config.yaml
num_attention_heads: 5
qk_norm: false
init_std_down: 0.0
max_grad_norm: 1.0
decay_shape: "linear"
batch_tokens: [16384, 32768, 49152]
dataset: "wikipedia_en"
Each number is 200 + 20 x the weight over its row's rms, rounded and kept within 0 to 999. Layers, rows and columns count from 0. The size before them is the row's rms in percent of the matrix's.

# down: layer 3 MLP down (transposed), 640x160, rms 0.175, rows 10-52, columns 80-159
# up: layer 3 MLP up, 640x160, rms 0.221, rows 11-52, columns 80-159
down10,117,196,200,185,153,187,164,182,182,197,172,204,164,214,247,157,170,217,193,193,174,174,178,203,187,192,197,223,213,176,217,208,203,186,215,188,206,170,188,186,191,164,207,204,214,163,228,199,212,199,198,211,202,173,219,166,172,203,192,213,191,205,194,200,192,254,190,189,190,203,237,237,183,185,202,206,187,170,210,203,194
up11,095,196,130,217,212,207,198,207,201,193,213,224,181,193,219,203,171,205,205,210,208,208,156,233,181,182,203,190,216,212,194,182,187,164,177,185,178,184,188,196,220,229,190,201,210,179,196,198,184,186,208,181,171,216,219,221,190,191,178,199,169,229,231,175,213,173,196,220,229,238,251,226,178,176,206,226,238,206,172,211,226
down11,103,187,185,196,199,191,185,181,172,179,173,236,183,217,196,243,240,202,229,219,224,199,232,214,192,185,176,184,215,155,185,219,218,206,221,171,207,205,202,187,204,174,183,226,215,185,215,232,174,198,211,205,174,205,192,196,234,164,196,209,172,209,204,203,199,180,169,186,217,174,195,198,211,187,187,190,165,213,198,181,175
up12,105,220,176,192,190,234,221,186,199,211,205,197,214,221,164,220,191,209,224,207,167,222,170,222,179,213,190,172,243,253,197,241,190,208,177,221,191,199,216,239,195,200,184,211,171,190,191,172,165,231,176,157,200,215,229,232,195,199,182,207,210,167,187,192,193,168,210,199,231,205,213,205,209,184,198,235,178,225,199,193,174
down12,105,195,211,209,229,193,216,196,221,160,172,196,210,205,204,191,189,230,218,178,179,197,200,190,154,208,222,168,238,175,189,197,180,221,217,211,170,198,209,194,204,194,222,217,213,182,191,209,198,201,225,200,205,203,190,199,183,170,220,192,170,220,192,209,183,245,171,185,201,165,200,217,178,232,204,219,177,181,198,201,218
up13,088,220,197,175,218,213,196,177,227,153,198,202,216,187,166,230,230,209,164,180,201,189,204,202,159,207,210,210,192,176,186,158,168,223,178,182,186,183,215,196,235,191,204,192,205,190,196,221,239,219,205,200,195,217,185,230,198,175,186,180,203,227,195,203,217,191,255,178,203,186,188,200,188,203,212,188,181,208,174,192,217
down13,095,207,191,201,220,172,186,187,181,163,187,210,170,191,200,212,197,215,232,188,196,237,216,162,175,205,171,205,169,136,189,199,208,246,182,208,179,182,225,198,200,200,206,217,190,218,203,197,198,219,214,181,210,177,202,209,176,169,195,210,206,232,185,212,179,206,207,223,188,184,184,202,214,207,180,214,193,213,200,229,218
up14,108,163,153,222,231,195,186,200,206,194,219,205,220,226,215,199,251,202,205,161,235,222,178,220,217,198,210,150,180,202,200,176,183,172,188,221,195,147,202,218,201,242,193,203,206,220,196,187,202,194,205,202,209,224,241,226,194,174,211,212,190,166,209,173,200,174,147,180,218,220,215,195,227,220,204,197,178,185,206,206,199
down14,110,203,175,166,216,177,209,219,192,209,228,176,199,224,199,235,192,193,159,222,214,195,186,211,189,211,188,213,215,193,237,159,173,210,213,184,173,220,213,192,193,164,180,204,227,191,206,232,183,188,207,213,240,185,216,158,211,194,212,240,231,176,182,181,192,194,231,171,187,237,192,209,188,200,207,198,218,215,240,214,230
up15,105,200,208,192,208,172,179,189,207,216,194,199,167,197,194,170,203,180,226,222,209,201,199,192,208,217,229,214,173,244,196,204,184,188,181,172,218,152,197,186,175,259,191,158,190,208,183,221,207,192,226,178,186,233,203,206,186,184,202,209,203,198,180,190,218,200,167,238,212,196,176,216,195,188,211,209,223,199,165,208,205
down15,108,187,199,209,173,198,157,218,176,226,178,239,189,207,230,189,200,232,196,218,213,209,179,180,190,192,188,238,192,197,161,213,185,207,179,218,156,166,200,200,241,218,236,198,245,177,173,227,200,161,192,220,195,194,193,205,207,198,209,191,189,221,182,207,171,216,226,183,210,197,233,201,211,210,172,186,204,197,223,198,180
up16,084,193,203,162,231,247,234,186,211,200,192,181,175,183,190,221,232,181,172,195,179,165,181,234,186,240,211,213,227,189,208,197,203,209,162,205,217,167,178,198,205,200,209,202,213,186,197,219,209,174,203,244,197,182,222,188,192,212,190,175,210,232,208,217,184,216,193,191,184,194,212,235,202,183,246,190,187,193,223,210,189
down16,097,194,221,198,206,178,218,199,192,204,200,215,239,185,180,209,206,207,209,203,206,216,200,219,220,182,198,153,167,196,216,189,209,175,186,189,174,176,163,204,184,214,175,177,172,190,217,199,224,232,193,191,211,196,165,207,199,217,196,198,212,223,189,207,205,183,203,204,213,196,209,242,178,222,169,223,206,180,191,216,218
up17,096,226,190,195,235,186,223,201,209,226,188,181,213,201,211,196,216,186,246,182,163,203,178,181,222,179,175,228,228,237,195,186,186,227,174,197,208,191,178,179,175,245,229,194,204,224,219,219,198,202,208,231,164,188,208,211,195,214,153,180,213,171,184,188,186,198,145,212,191,172,188,222,216,213,202,229,166,179,203,222,187
down17,091,207,190,170,183,212,201,195,167,207,187,196,186,221,231,201,200,197,250,202,202,208,243,200,233,198,189,213,207,216,223,217,204,228,232,223,201,194,144,218,207,189,215,183,191,259,217,227,172,185,203,210,219,191,198,213,189,183,207,198,194,207,165,196,182,194,208,175,197,157,241,218,203,210,199,179,176,233,187,205,214
up18,103,234,174,218,198,201,194,206,228,192,240,217,192,199,155,174,182,192,255,226,172,152,230,206,202,201,198,217,222,234,223,190,185,169,206,182,232,180,222,179,214,217,245,219,201,204,198,205,214,199,194,200,165,182,209,218,188,210,217,198,199,213,177,179,204,203,209,200,199,225,164,181,216,206,235,200,174,191,190,234,178
down18,099,210,239,230,180,209,240,195,197,169,206,220,220,223,192,196,169,233,190,199,221,208,243,245,212,227,201,204,214,212,218,200,143,198,170,198,163,209,198,177,201,185,207,183,184,182,197,196,202,187,207,208,197,208,186,217,216,201,219,207,186,231,201,169,211,187,234,204,221,192,194,195,213,210,191,198,235,178,191,190,205
up19,099,229,208,208,215,201,229,206,197,177,196,217,198,175,218,195,196,204,244,212,237,198,224,181,187,161,196,212,233,192,197,198,198,169,188,229,243,222,205,196,192,206,200,196,167,177,211,221,191,179,163,198,207,202,213,175,183,214,195,151,189,221,199,213,192,200,188,206,193,165,225,176,182,205,198,171,175,204,179,170,195
down19,102,203,201,227,194,195,226,212,207,190,191,218,195,226,189,178,197,195,211,216,212,203,198,187,222,190,216,182,201,251,251,201,215,219,196,207,172,190,208,214,186,212,175,163,226,209,193,198,215,173,191,197,215,233,211,176,170,202,203,163,188,194,198,225,166,217,182,201,201,159,224,183,226,222,182,198,194,190,195,195,163
up20,096,192,193,197,212,194,234,180,233,218,183,180,208,192,194,204,185,193,190,192,210,182,208,185,184,194,202,224,212,189,199,188,225,166,203,198,220,208,165,192,180,193,212,183,173,177,205,212,181,192,219,175,214,196,144,214,191,197,199,205,196,215,198,224,243,216,213,233,180,167,192,200,249,184,206,195,206,188,207,188,192
down20,092,229,207,206,223,188,216,178,203,201,188,192,202,220,212,188,173,243,154,204,212,199,199,204,193,187,182,230,177,232,156,193,206,245,209,226,195,219,208,202,203,178,229,210,219,197,205,199,193,178,196,187,193,189,210,196,199,190,227,192,188,224,226,193,216,238,223,170,184,186,213,180,210,211,217,237,204,208,192,207,177
up21,101,216,218,200,218,215,209,192,188,150,228,174,199,176,215,162,237,172,165,202,184,214,175,178,220,185,179,223,216,214,237,221,185,178,174,186,195,220,200,190,158,188,211,189,205,195,189,224,182,217,214,192,180,204,202,218,219,188,187,173,201,211,190,241,173,204,213,187,201,139,197,204,210,167,199,169,220,192,187,212,172
down21,100,202,185,194,217,186,222,202,201,216,178,233,186,160,225,178,192,200,191,204,200,160,205,192,186,193,184,190,179,218,219,190,156,199,213,194,194,208,226,177,170,232,215,158,214,183,189,216,197,193,228,206,179,188,199,184,168,190,189,201,134,215,201,230,183,190,181,212,216,166,238,199,203,215,172,205,196,244,198,194,154
up22,081,176,197,199,202,211,170,224,219,221,227,244,208,182,169,193,240,171,197,199,177,184,212,228,198,234,199,199,202,174,164,182,230,183,157,185,211,214,181,177,233,208,182,160,182,195,195,198,184,192,208,196,169,208,223,176,177,194,197,203,181,204,203,191,182,216,166,222,220,209,194,225,216,189,221,171,201,174,209,213,244
down22,087,200,194,221,209,206,226,194,187,216,180,203,206,196,215,191,172,191,187,175,208,202,215,210,219,195,181,185,199,213,193,194,194,214,208,206,180,185,201,225,185,215,193,168,171,235,182,220,220,189,177,219,207,244,180,187,193,193,181,200,220,201,177,194,220,208,238,193,196,205,224,222,204,207,221,196,201,194,235,166,211
up23,108,225,214,158,196,189,206,200,213,184,176,204,196,236,191,178,206,194,184,225,192,204,195,231,211,179,195,205,190,169,192,188,186,206,188,177,197,209,226,198,177,220,195,201,213,219,176,231,221,174,210,211,185,210,178,224,165,243,228,185,192,204,230,183,197,234,219,208,216,238,179,223,182,214,205,190,159,201,197,236,209
down23,109,202,218,212,200,180,185,188,200,198,219,203,186,225,176,198,183,204,218,211,223,187,188,238,198,189,209,195,208,164,185,211,221,191,193,192,199,176,263,163,176,184,220,214,195,239,214,230,225,218,220,202,163,195,195,186,158,219,187,188,199,202,245,185,195,210,188,196,209,171,209,201,199,216,194,177,184,193,200,196,203
up24,101,232,235,218,227,236,182,199,200,187,212,201,245,205,207,192,185,169,184,206,200,209,168,178,210,203,174,212,221,214,197,221,179,192,196,204,196,177,212,211,206,218,194,206,176,194,190,179,200,187,173,202,196,191,196,243,203,222,217,190,200,201,162,189,195,235,191,197,213,218,193,224,213,220,203,219,187,178,170,170,191
down24,107,211,213,175,213,248,215,214,217,213,202,201,206,235,181,203,206,206,193,208,172,168,212,170,262,192,238,177,206,192,213,194,198,233,241,195,175,176,193,194,194,197,212,206,223,236,200,180,188,210,194,190,196,190,171,210,179,228,193,178,222,228,210,204,213,193,183,192,206,193,184,191,201,205,226,176,214,195,173,217,202
up25,091,212,217,199,216,193,187,202,216,190,204,171,167,161,211,254,173,182,236,197,229,196,192,223,177,220,221,183,204,211,187,206,227,195,172,169,175,154,181,188,209,206,202,215,182,190,209,192,204,224,192,192,198,226,239,194,185,204,213,213,176,193,194,231,202,197,168,174,208,232,208,192,196,198,201,208,209,198,183,225,200
down25,090,182,207,212,182,192,187,201,185,153,176,210,206,213,234,204,189,177,222,220,162,188,195,187,205,192,229,197,178,198,190,202,234,208,229,204,196,221,185,219,223,178,187,192,229,157,171,207,190,194,178,227,172,180,187,229,217,183,181,162,202,196,223,230,195,193,205,179,223,177,147,189,223,202,196,161,189,178,196,210,217
up26,110,182,177,185,175,217,223,220,187,220,185,215,167,216,187,187,203,230,216,210,183,209,198,204,211,208,226,203,209,232,196,181,212,195,198,182,216,173,214,221,214,235,204,146,186,194,191,224,189,225,190,179,231,194,208,229,233,217,213,204,173,197,197,138,223,191,211,213,191,186,169,217,184,172,202,179,221,210,215,202,218
down26,105,218,191,228,194,219,182,187,173,239,196,172,185,189,191,205,227,187,215,214,224,190,199,177,202,196,203,171,194,191,246,227,175,246,191,182,198,193,199,174,197,200,224,175,195,242,198,198,204,199,190,203,179,184,189,185,227,229,211,222,221,200,188,203,203,213,231,208,200,178,173,231,221,217,196,183,179,215,206,182,211
up27,095,217,189,182,208,220,206,176,219,193,229,236,175,204,204,207,213,209,229,189,223,214,203,189,213,209,215,206,213,192,219,179,158,192,173,221,234,208,182,215,183,216,163,186,204,227,175,199,211,197,187,233,214,187,207,225,164,203,194,187,160,210,193,198,211,213,213,185,181,177,216,179,228,215,211,167,217,183,215,193,238
down27,105,200,193,215,208,179,203,160,189,189,190,175,235,199,191,195,189,178,213,213,188,156,207,207,185,217,199,192,223,180,241,203,193,211,209,210,195,182,191,234,211,158,197,254,210,211,203,183,213,221,204,145,201,186,194,195,180,216,190,224,182,241,213,196,217,215,218,196,214,198,185,224,172,182,197,206,175,194,197,176,207
up28,083,221,198,179,198,192,204,181,268,216,206,177,227,170,200,205,200,217,227,199,185,198,197,183,228,140,231,179,174,185,213,179,174,140,188,216,196,177,176,208,206,191,189,188,200,209,165,195,195,211,203,211,183,235,184,201,154,212,211,225,195,199,215,180,184,173,200,204,170,187,209,188,196,200,226,168,208,196,205,187,216
down28,103,190,199,199,173,224,181,198,169,181,187,182,215,205,192,172,199,208,209,190,199,192,187,209,201,205,213,213,215,235,208,206,223,207,241,221,212,178,198,195,187,210,197,188,172,209,196,212,196,224,172,180,155,204,212,157,200,246,207,198,168,239,220,228,192,206,191,169,193,204,200,195,178,203,218,181,227,202,235,228,162
up29,109,218,209,206,221,179,218,211,202,178,166,171,189,191,210,170,212,167,219,202,212,164,216,213,187,181,221,178,185,226,196,234,192,182,217,199,195,226,179,229,217,201,182,169,159,222,230,198,193,194,214,200,180,190,205,184,171,200,208,171,217,205,207,237,240,199,197,226,176,192,219,230,203,216,184,191,213,170,214,181,209
down29,103,166,210,180,222,191,203,173,207,196,178,172,181,240,204,196,207,198,193,222,183,179,212,175,195,196,202,202,220,185,196,222,238,214,181,180,204,179,207,202,210,147,236,237,215,180,234,186,165,199,201,198,178,179,196,172,215,233,248,189,198,226,211,221,206,206,179,214,200,169,200,216,193,214,182,224,208,236,209,194,154
up30,100,195,200,183,204,232,203,197,230,207,175,184,172,176,216,219,188,217,206,200,171,199,222,193,188,207,203,169,228,193,198,219,204,224,183,222,212,202,223,197,224,232,174,131,214,183,201,231,194,192,198,165,225,211,204,196,196,195,205,246,238,224,197,191,168,237,186,197,240,187,218,167,226,184,205,237,185,189,205,239,201
down30,095,219,199,219,181,210,223,171,159,199,220,219,196,216,227,195,178,202,195,201,213,156,210,214,156,185,233,186,223,184,194,206,190,201,173,246,217,183,180,193,228,208,155,182,179,200,169,193,199,194,210,207,247,183,179,179,202,211,232,200,206,201,223,190,258,241,191,229,192,181,188,189,183,189,210,203,236,210,222,222,201
up31,118,212,172,214,186,168,199,206,233,204,199,204,207,216,189,224,233,215,225,181,189,203,246,197,207,205,192,220,222,207,208,195,214,181,202,169,181,231,209,208,202,216,167,199,194,199,165,242,208,190,185,218,215,198,212,215,203,202,184,191,213,235,210,167,202,186,201,188,220,226,183,177,196,219,204,184,181,156,227,183,211
down31,129,161,211,165,198,190,193,182,213,187,226,175,214,207,204,208,131,203,179,205,226,204,226,229,183,196,158,232,194,197,204,198,231,208,198,209,201,208,213,213,198,194,232,205,198,185,238,229,221,209,193,213,230,210,207,167,215,186,197,206,229,202,173,198,204,215,156,182,168,217,204,175,215,227,206,201,208,187,174,239,184
up32,097,208,149,199,188,224,195,238,161,190,160,199,174,211,187,174,185,182,244,245,173,174,183,217,195,175,179,183,229,219,196,243,214,178,224,223,205,220,222,217,191,219,174,189,206,212,175,190,211,203,181,216,225,190,202,204,191,204,206,200,198,200,209,188,190,198,210,179,200,196,204,230,200,172,237,207,176,209,191,218,186
down32,109,222,203,184,198,217,204,217,203,187,234,215,200,185,212,165,190,211,207,208,182,148,210,211,244,219,210,160,207,151,211,171,191,177,191,203,201,207,181,211,203,235,214,188,200,167,174,208,193,200,165,184,231,196,215,188,215,204,192,208,181,193,207,200,172,203,201,188,167,216,161,161,208,200,193,169,197,197,181,221,199
up33,099,197,209,197,168,198,211,230,196,204,227,159,236,197,163,228,216,189,194,197,202,194,210,227,168,198,188,173,222,203,184,201,202,209,219,186,191,221,210,187,232,198,191,217,235,172,210,227,170,198,206,236,192,165,207,227,171,205,195,239,210,177,201,175,197,217,189,182,182,197,205,214,206,193,195,198,221,191,213,205,223
down33,089,163,191,177,180,176,216,194,161,172,202,208,205,206,167,186,212,187,198,187,193,171,209,183,207,208,194,223,195,191,153,163,217,205,217,190,204,175,214,180,199,237,164,160,203,161,192,228,186,199,184,236,150,177,209,207,187,208,220,172,221,234,173,212,199,193,173,193,207,189,233,192,222,195,152,197,201,207,195,216,150
up34,109,197,164,191,193,222,219,217,199,222,198,173,179,195,196,192,189,191,207,190,151,199,170,208,186,197,223,194,193,216,215,167,226,184,183,193,168,217,193,188,192,239,197,200,224,228,203,195,198,217,191,206,191,194,241,210,182,187,215,172,194,197,163,202,213,195,202,186,158,203,207,224,229,186,200,202,201,183,196,207,198
down34,104,216,161,149,222,194,209,212,206,193,162,175,232,221,243,190,158,194,227,173,196,232,198,224,230,211,170,226,232,222,237,189,204,194,200,179,191,205,192,214,200,167,205,227,180,218,208,188,166,180,213,228,182,191,182,188,197,230,167,192,190,239,220,179,189,240,193,203,193,219,205,197,193,207,226,186,201,202,201,204,268
up35,105,200,225,198,216,205,242,229,232,216,196,216,192,182,202,195,183,193,233,196,201,191,181,205,191,239,174,199,209,195,204,220,189,206,200,196,233,180,210,174,198,214,213,145,205,208,195,219,182,212,209,195,184,222,198,223,195,184,176,228,210,204,184,193,208,219,205,188,201,188,201,192,208,200,200,211,203,183,185,148,194
down35,102,211,218,184,207,203,204,182,220,219,209,230,210,209,225,186,236,176,233,206,199,200,252,190,188,165,188,192,195,190,205,187,183,223,235,215,216,203,211,202,211,161,188,206,190,214,220,208,187,202,205,215,181,214,196,192,187,210,182,174,199,214,177,203,209,204,169,231,202,169,168,204,200,195,170,209,203,168,212,189,187
up36,106,234,190,218,209,205,189,188,215,188,216,207,173,194,167,173,230,212,212,185,181,190,198,175,208,177,237,187,192,221,199,226,201,206,189,157,181,210,208,164,191,223,182,189,181,201,180,199,201,165,208,196,217,178,196,241,223,164,231,185,201,197,191,157,209,198,205,213,212,189,180,221,221,235,168,207,187,188,158,233,204
down36,084,195,202,196,179,197,206,210,184,206,218,218,210,219,219,178,204,205,172,186,206,176,221,183,205,236,199,233,242,213,187,193,175,186,197,187,191,206,206,185,180,233,213,150,195,232,171,193,215,212,193,217,215,169,171,199,192,196,189,189,206,198,159,178,169,200,248,204,207,183,194,189,185,217,214,166,194,208,204,223,153
up37,102,211,180,207,237,168,189,212,228,170,220,195,198,199,206,223,229,180,207,201,225,184,220,202,188,200,166,190,177,225,179,224,201,203,209,163,204,208,191,169,222,190,216,192,177,202,203,204,201,172,183,167,163,196,223,214,219,235,209,223,176,177,165,201,199,196,181,202,227,183,224,217,203,170,200,207,164,216,195,207,167
down37,105,241,164,172,200,184,194,195,202,215,188,148,201,209,206,192,230,195,214,226,241,211,221,181,245,233,217,197,174,211,159,199,201,219,227,175,202,186,216,207,202,188,204,191,222,203,181,198,238,180,174,177,188,216,191,255,208,195,222,218,223,197,191,214,202,198,186,214,218,202,214,171,211,209,178,221,219,219,150,225,189
up38,104,184,157,216,233,194,232,181,191,198,182,233,199,199,218,174,203,193,235,199,268,229,212,193,193,218,209,196,174,200,216,176,186,181,196,177,212,189,207,248,228,207,190,193,204,194,189,183,186,181,222,206,217,221,214,207,179,197,196,202,209,220,183,187,185,211,177,222,209,186,203,195,226,202,222,171,190,198,143,155,166
down38,103,208,180,223,233,191,220,217,221,189,184,220,191,180,226,149,195,200,190,210,228,235,192,175,197,198,196,203,186,202,188,227,187,188,186,194,205,171,228,211,190,198,194,183,239,183,229,203,219,186,198,176,224,200,229,195,220,175,213,209,180,211,170,207,209,177,215,213,231,163,195,187,200,239,213,210,171,188,177,203,174
up39,119,178,185,194,199,215,219,205,205,186,225,209,204,162,225,180,204,187,211,194,203,226,238,213,184,239,169,167,206,202,223,176,208,190,200,195,198,182,207,214,202,197,216,180,216,215,221,167,170,197,204,241,215,189,179,203,206,212,189,191,173,181,199,180,180,183,186,222,198,205,179,228,179,198,202,163,177,202,203,238,206
down39,133,209,187,222,202,215,223,183,219,177,208,185,206,196,217,214,173,185,202,210,202,231,219,182,173,209,221,186,174,197,202,179,207,209,213,171,208,221,183,215,166,200,211,228,200,184,207,218,200,219,193,226,194,178,189,203,195,186,215,199,220,173,157,198,203,209,228,215,157,174,146,189,173,161,207,206,201,216,196,199,185
up40,112,218,191,214,211,211,204,189,188,185,186,158,173,231,210,232,250,212,225,198,218,174,194,220,191,210,217,233,214,203,210,179,225,197,176,186,201,202,213,232,185,193,169,234,250,178,178,213,180,205,177,192,178,216,154,195,161,163,203,219,187,165,213,210,193,231,186,199,219,245,197,227,209,194,187,172,195,203,231,182,183
down40,108,217,225,220,199,231,205,225,213,155,214,178,215,192,198,195,218,211,191,201,177,212,186,168,196,201,196,246,188,205,193,219,215,147,210,202,250,232,207,212,204,177,207,213,212,187,199,202,199,204,219,156,193,216,161,225,194,182,182,192,212,184,209,215,213,233,182,188,200,195,217,186,220,217,179,197,197,206,245,247,176
up41,102,208,252,226,214,202,183,216,212,170,206,183,168,168,231,194,223,184,174,199,199,215,194,223,216,221,163,219,196,193,191,215,161,180,196,183,179,161,227,201,161,195,185,172,206,198,190,174,202,228,212,209,173,208,198,218,249,240,164,208,216,172,181,202,203,211,170,192,201,205,169,217,228,197,233,227,173,220,196,222,200
down41,095,160,200,237,194,211,193,189,200,187,169,206,177,190,179,189,200,235,213,224,195,187,171,188,183,228,207,182,174,162,238,204,197,189,215,196,185,191,238,193,203,217,204,182,221,159,191,240,202,175,186,189,180,159,180,196,223,186,207,213,167,199,200,190,219,209,190,217,227,214,220,199,183,184,194,232,191,198,222,206,169
up42,108,206,172,218,238,213,209,205,229,205,210,189,174,187,184,225,213,203,175,192,197,232,181,193,188,153,193,192,185,221,185,188,193,183,214,181,220,234,212,184,193,215,168,209,214,208,184,201,232,197,186,189,163,194,197,225,196,183,240,229,214,147,205,201,178,202,193,193,223,158,202,190,202,228,162,171,215,185,183,193,207
down42,102,215,218,201,213,222,196,150,203,200,194,218,197,217,182,203,204,209,167,185,217,216,202,194,153,186,199,210,211,213,216,173,184,195,240,192,223,214,209,193,207,224,161,204,219,202,200,217,223,192,179,158,164,230,222,192,204,171,225,235,236,186,187,205,191,207,206,200,209,203,229,190,188,221,194,181,210,187,191,206,205
up43,109,193,193,224,203,190,230,193,197,214,208,174,200,213,197,188,184,221,137,190,213,218,168,195,211,196,185,184,204,207,202,147,161,210,227,202,207,204,181,202,212,192,219,187,265,222,208,185,218,157,205,213,179,200,234,214,168,188,220,212,229,197,194,233,195,206,214,165,179,195,218,191,189,187,184,170,204,190,199,181,187
down43,105,187,169,195,213,224,205,204,178,198,206,209,184,197,198,159,166,160,227,184,218,206,182,217,203,201,192,189,148,199,214,211,187,242,247,180,187,225,200,203,219,194,196,194,206,229,172,206,178,207,205,228,206,248,206,206,200,171,218,207,191,193,193,219,202,216,227,184,196,174,189,208,172,210,179,219,221,203,196,179,185
up44,087,221,210,162,246,238,197,212,205,159,170,178,176,205,216,201,191,207,169,190,149,225,199,212,173,211,195,167,202,170,215,214,183,209,161,188,191,228,210,180,189,232,196,204,184,162,181,177,190,190,234,195,208,194,175,201,193,210,198,154,231,225,180,196,206,187,196,212,205,196,218,225,205,201,202,191,214,208,214,229,200
down44,091,224,217,223,201,195,204,192,207,202,205,183,203,180,205,181,173,213,218,191,237,183,206,211,184,226,220,191,207,217,190,202,209,214,191,185,185,169,173,198,182,209,176,180,203,170,202,229,171,185,217,201,222,170,223,195,209,208,199,209,206,212,213,201,224,194,249,227,209,215,208,195,217,184,183,191,163,204,218,179,188
up45,103,188,175,197,187,163,195,204,240,183,235,158,200,191,202,162,238,187,153,219,165,201,189,237,203,142,210,179,219,191,185,227,206,195,195,210,189,196,188,227,229,232,192,178,221,210,192,190,221,212,221,200,169,164,210,223,196,188,187,230,191,196,203,193,199,202,180,216,201,174,177,187,188,219,217,227,231,181,209,207,209
down45,109,205,220,176,176,174,214,210,210,215,183,228,177,219,171,163,168,250,220,186,226,192,203,214,197,198,216,201,214,225,204,199,222,168,200,188,227,217,173,183,203,183,214,208,203,193,195,186,204,189,178,192,185,177,203,183,191,219,196,189,185,210,184,182,161,210,202,181,181,189,209,198,222,182,208,204,245,199,196,192,197
up46,116,209,182,199,206,210,200,226,214,233,154,194,201,201,189,177,206,182,203,193,213,244,175,169,193,238,204,180,205,178,220,169,196,230,204,179,199,197,187,170,198,190,205,192,220,195,179,197,193,191,192,195,176,150,196,237,202,212,236,171,214,212,196,171,244,181,207,179,192,172,213,174,189,205,198,187,175,222,199,199,226
down46,086,194,175,215,215,203,203,187,207,212,185,227,203,210,209,207,209,211,199,204,225,207,181,195,185,220,211,220,218,203,218,235,180,232,204,165,208,190,197,218,188,223,178,166,186,205,250,192,210,214,204,210,220,176,208,217,193,236,182,189,226,198,213,224,211,178,167,198,199,217,248,196,221,221,188,190,189,163,205,224,191
up47,111,178,207,191,187,222,232,189,205,203,182,184,242,185,213,203,225,200,221,183,179,197,235,160,246,158,212,187,213,219,219,202,183,178,223,223,212,171,193,199,175,192,152,203,178,248,199,180,207,176,202,195,202,212,179,189,179,189,230,218,224,164,227,211,192,217,199,184,204,192,221,181,215,198,186,202,239,234,213,195,204
down47,120,222,196,184,212,192,239,216,176,187,198,212,187,219,228,201,196,198,185,241,182,241,191,189,186,213,217,157,197,214,179,204,193,210,220,215,183,188,193,189,224,200,193,233,183,201,201,204,206,192,206,204,180,223,217,216,187,204,202,212,214,173,201,203,209,180,177,213,235,200,214,177,238,204,213,178,217,203,179,184,228
up48,075,213,220,205,181,180,223,173,203,188,199,183,221,233,231,210,160,214,192,211,200,181,194,192,185,215,210,222,264,232,183,176,204,232,170,211,207,202,201,197,203,168,176,214,223,201,175,213,215,208,175,214,214,180,206,210,161,186,186,220,191,198,193,207,229,172,201,203,201,167,173,230,172,217,192,206,188,234,214,197,235
down48,081,190,193,209,226,201,195,223,185,203,171,164,229,185,189,202,206,187,196,179,208,181,200,232,219,217,195,213,141,204,191,193,210,213,172,181,228,197,222,189,202,213,217,215,182,201,219,174,207,229,235,187,209,175,177,196,230,229,206,179,169,235,204,223,214,215,208,181,196,187,162,173,174,193,211,219,177,176,196,158,202
up49,103,226,187,180,222,223,215,200,211,223,213,197,190,198,225,214,214,206,180,211,195,209,188,188,206,148,187,200,151,205,190,210,206,203,168,177,200,236,204,213,200,205,169,198,202,145,170,209,203,204,188,191,205,219,197,238,212,199,206,207,211,166,185,220,195,179,192,206,216,184,185,219,218,213,199,196,185,199,251,217,228
down49,102,194,194,214,220,219,204,208,197,216,208,198,232,181,182,208,191,199,173,220,198,208,164,193,189,237,194,218,217,231,209,221,175,227,207,207,198,222,233,186,185,198,230,183,179,219,242,223,230,231,224,193,215,185,200,176,173,206,211,176,210,196,193,198,215,208,182,183,207,208,196,210,213,206,186,197,209,169,206,214,175
up50,116,178,165,203,192,197,220,176,200,187,210,211,197,181,206,188,183,206,212,194,194,219,153,206,168,162,202,197,217,200,190,206,212,228,189,212,218,184,180,203,192,208,187,182,173,204,182,160,185,184,178,198,192,213,214,208,212,204,196,196,222,183,183,200,203,188,201,215,198,223,241,254,170,172,217,218,148,181,216,205,215
down50,092,192,172,209,223,187,184,155,183,227,178,197,193,185,209,198,220,196,183,201,208,193,201,165,197,177,154,211,181,214,190,210,216,200,212,221,184,193,202,196,202,213,208,192,194,213,201,173,212,180,188,195,193,188,160,194,193,180,220,194,205,229,208,211,209,189,202,208,186,191,169,216,211,212,212,206,162,178,185,208,233
up51,079,220,214,211,132,179,198,207,204,176,181,177,230,196,211,193,186,177,199,208,223,204,196,203,193,185,232,236,174,218,211,193,213,178,206,208,201,175,182,190,181,222,218,237,230,196,166,194,185,236,216,199,195,150,178,209,194,215,218,181,187,164,189,197,220,185,234,185,174,218,171,186,202,218,200,213,231,200,204,177,208
down51,075,214,243,173,199,216,224,191,231,210,173,184,205,176,182,187,220,206,155,207,212,233,184,201,218,166,199,183,208,215,206,184,196,195,207,215,228,223,178,196,190,220,200,197,205,232,201,185,191,207,215,260,191,213,190,190,207,203,192,199,167,236,213,199,180,220,176,190,173,189,212,213,197,184,194,197,192,212,214,189,170
up52,114,212,193,201,207,231,192,186,213,191,181,228,206,188,201,221,220,196,191,194,149,187,207,200,182,208,185,178,204,199,236,222,186,182,185,197,202,184,175,195,199,197,221,175,199,221,215,205,139,196,216,223,217,185,203,200,189,200,172,196,224,191,169,207,212,207,180,194,178,208,236,222,204,194,206,217,216,170,193,189,173
down52,114,215,199,234,196,193,207,197,213,180,157,162,163,207,203,190,210,186,179,196,199,193,221,203,208,198,148,186,210,205,199,223,221,248,185,195,220,184,198,219,190,197,192,180,191,193,214,223,220,236,221,223,235,164,184,195,210,209,184,203,162,223,156,186,181,202,216,251,206,207,222,155,185,186,173,189,198,192,243,218,226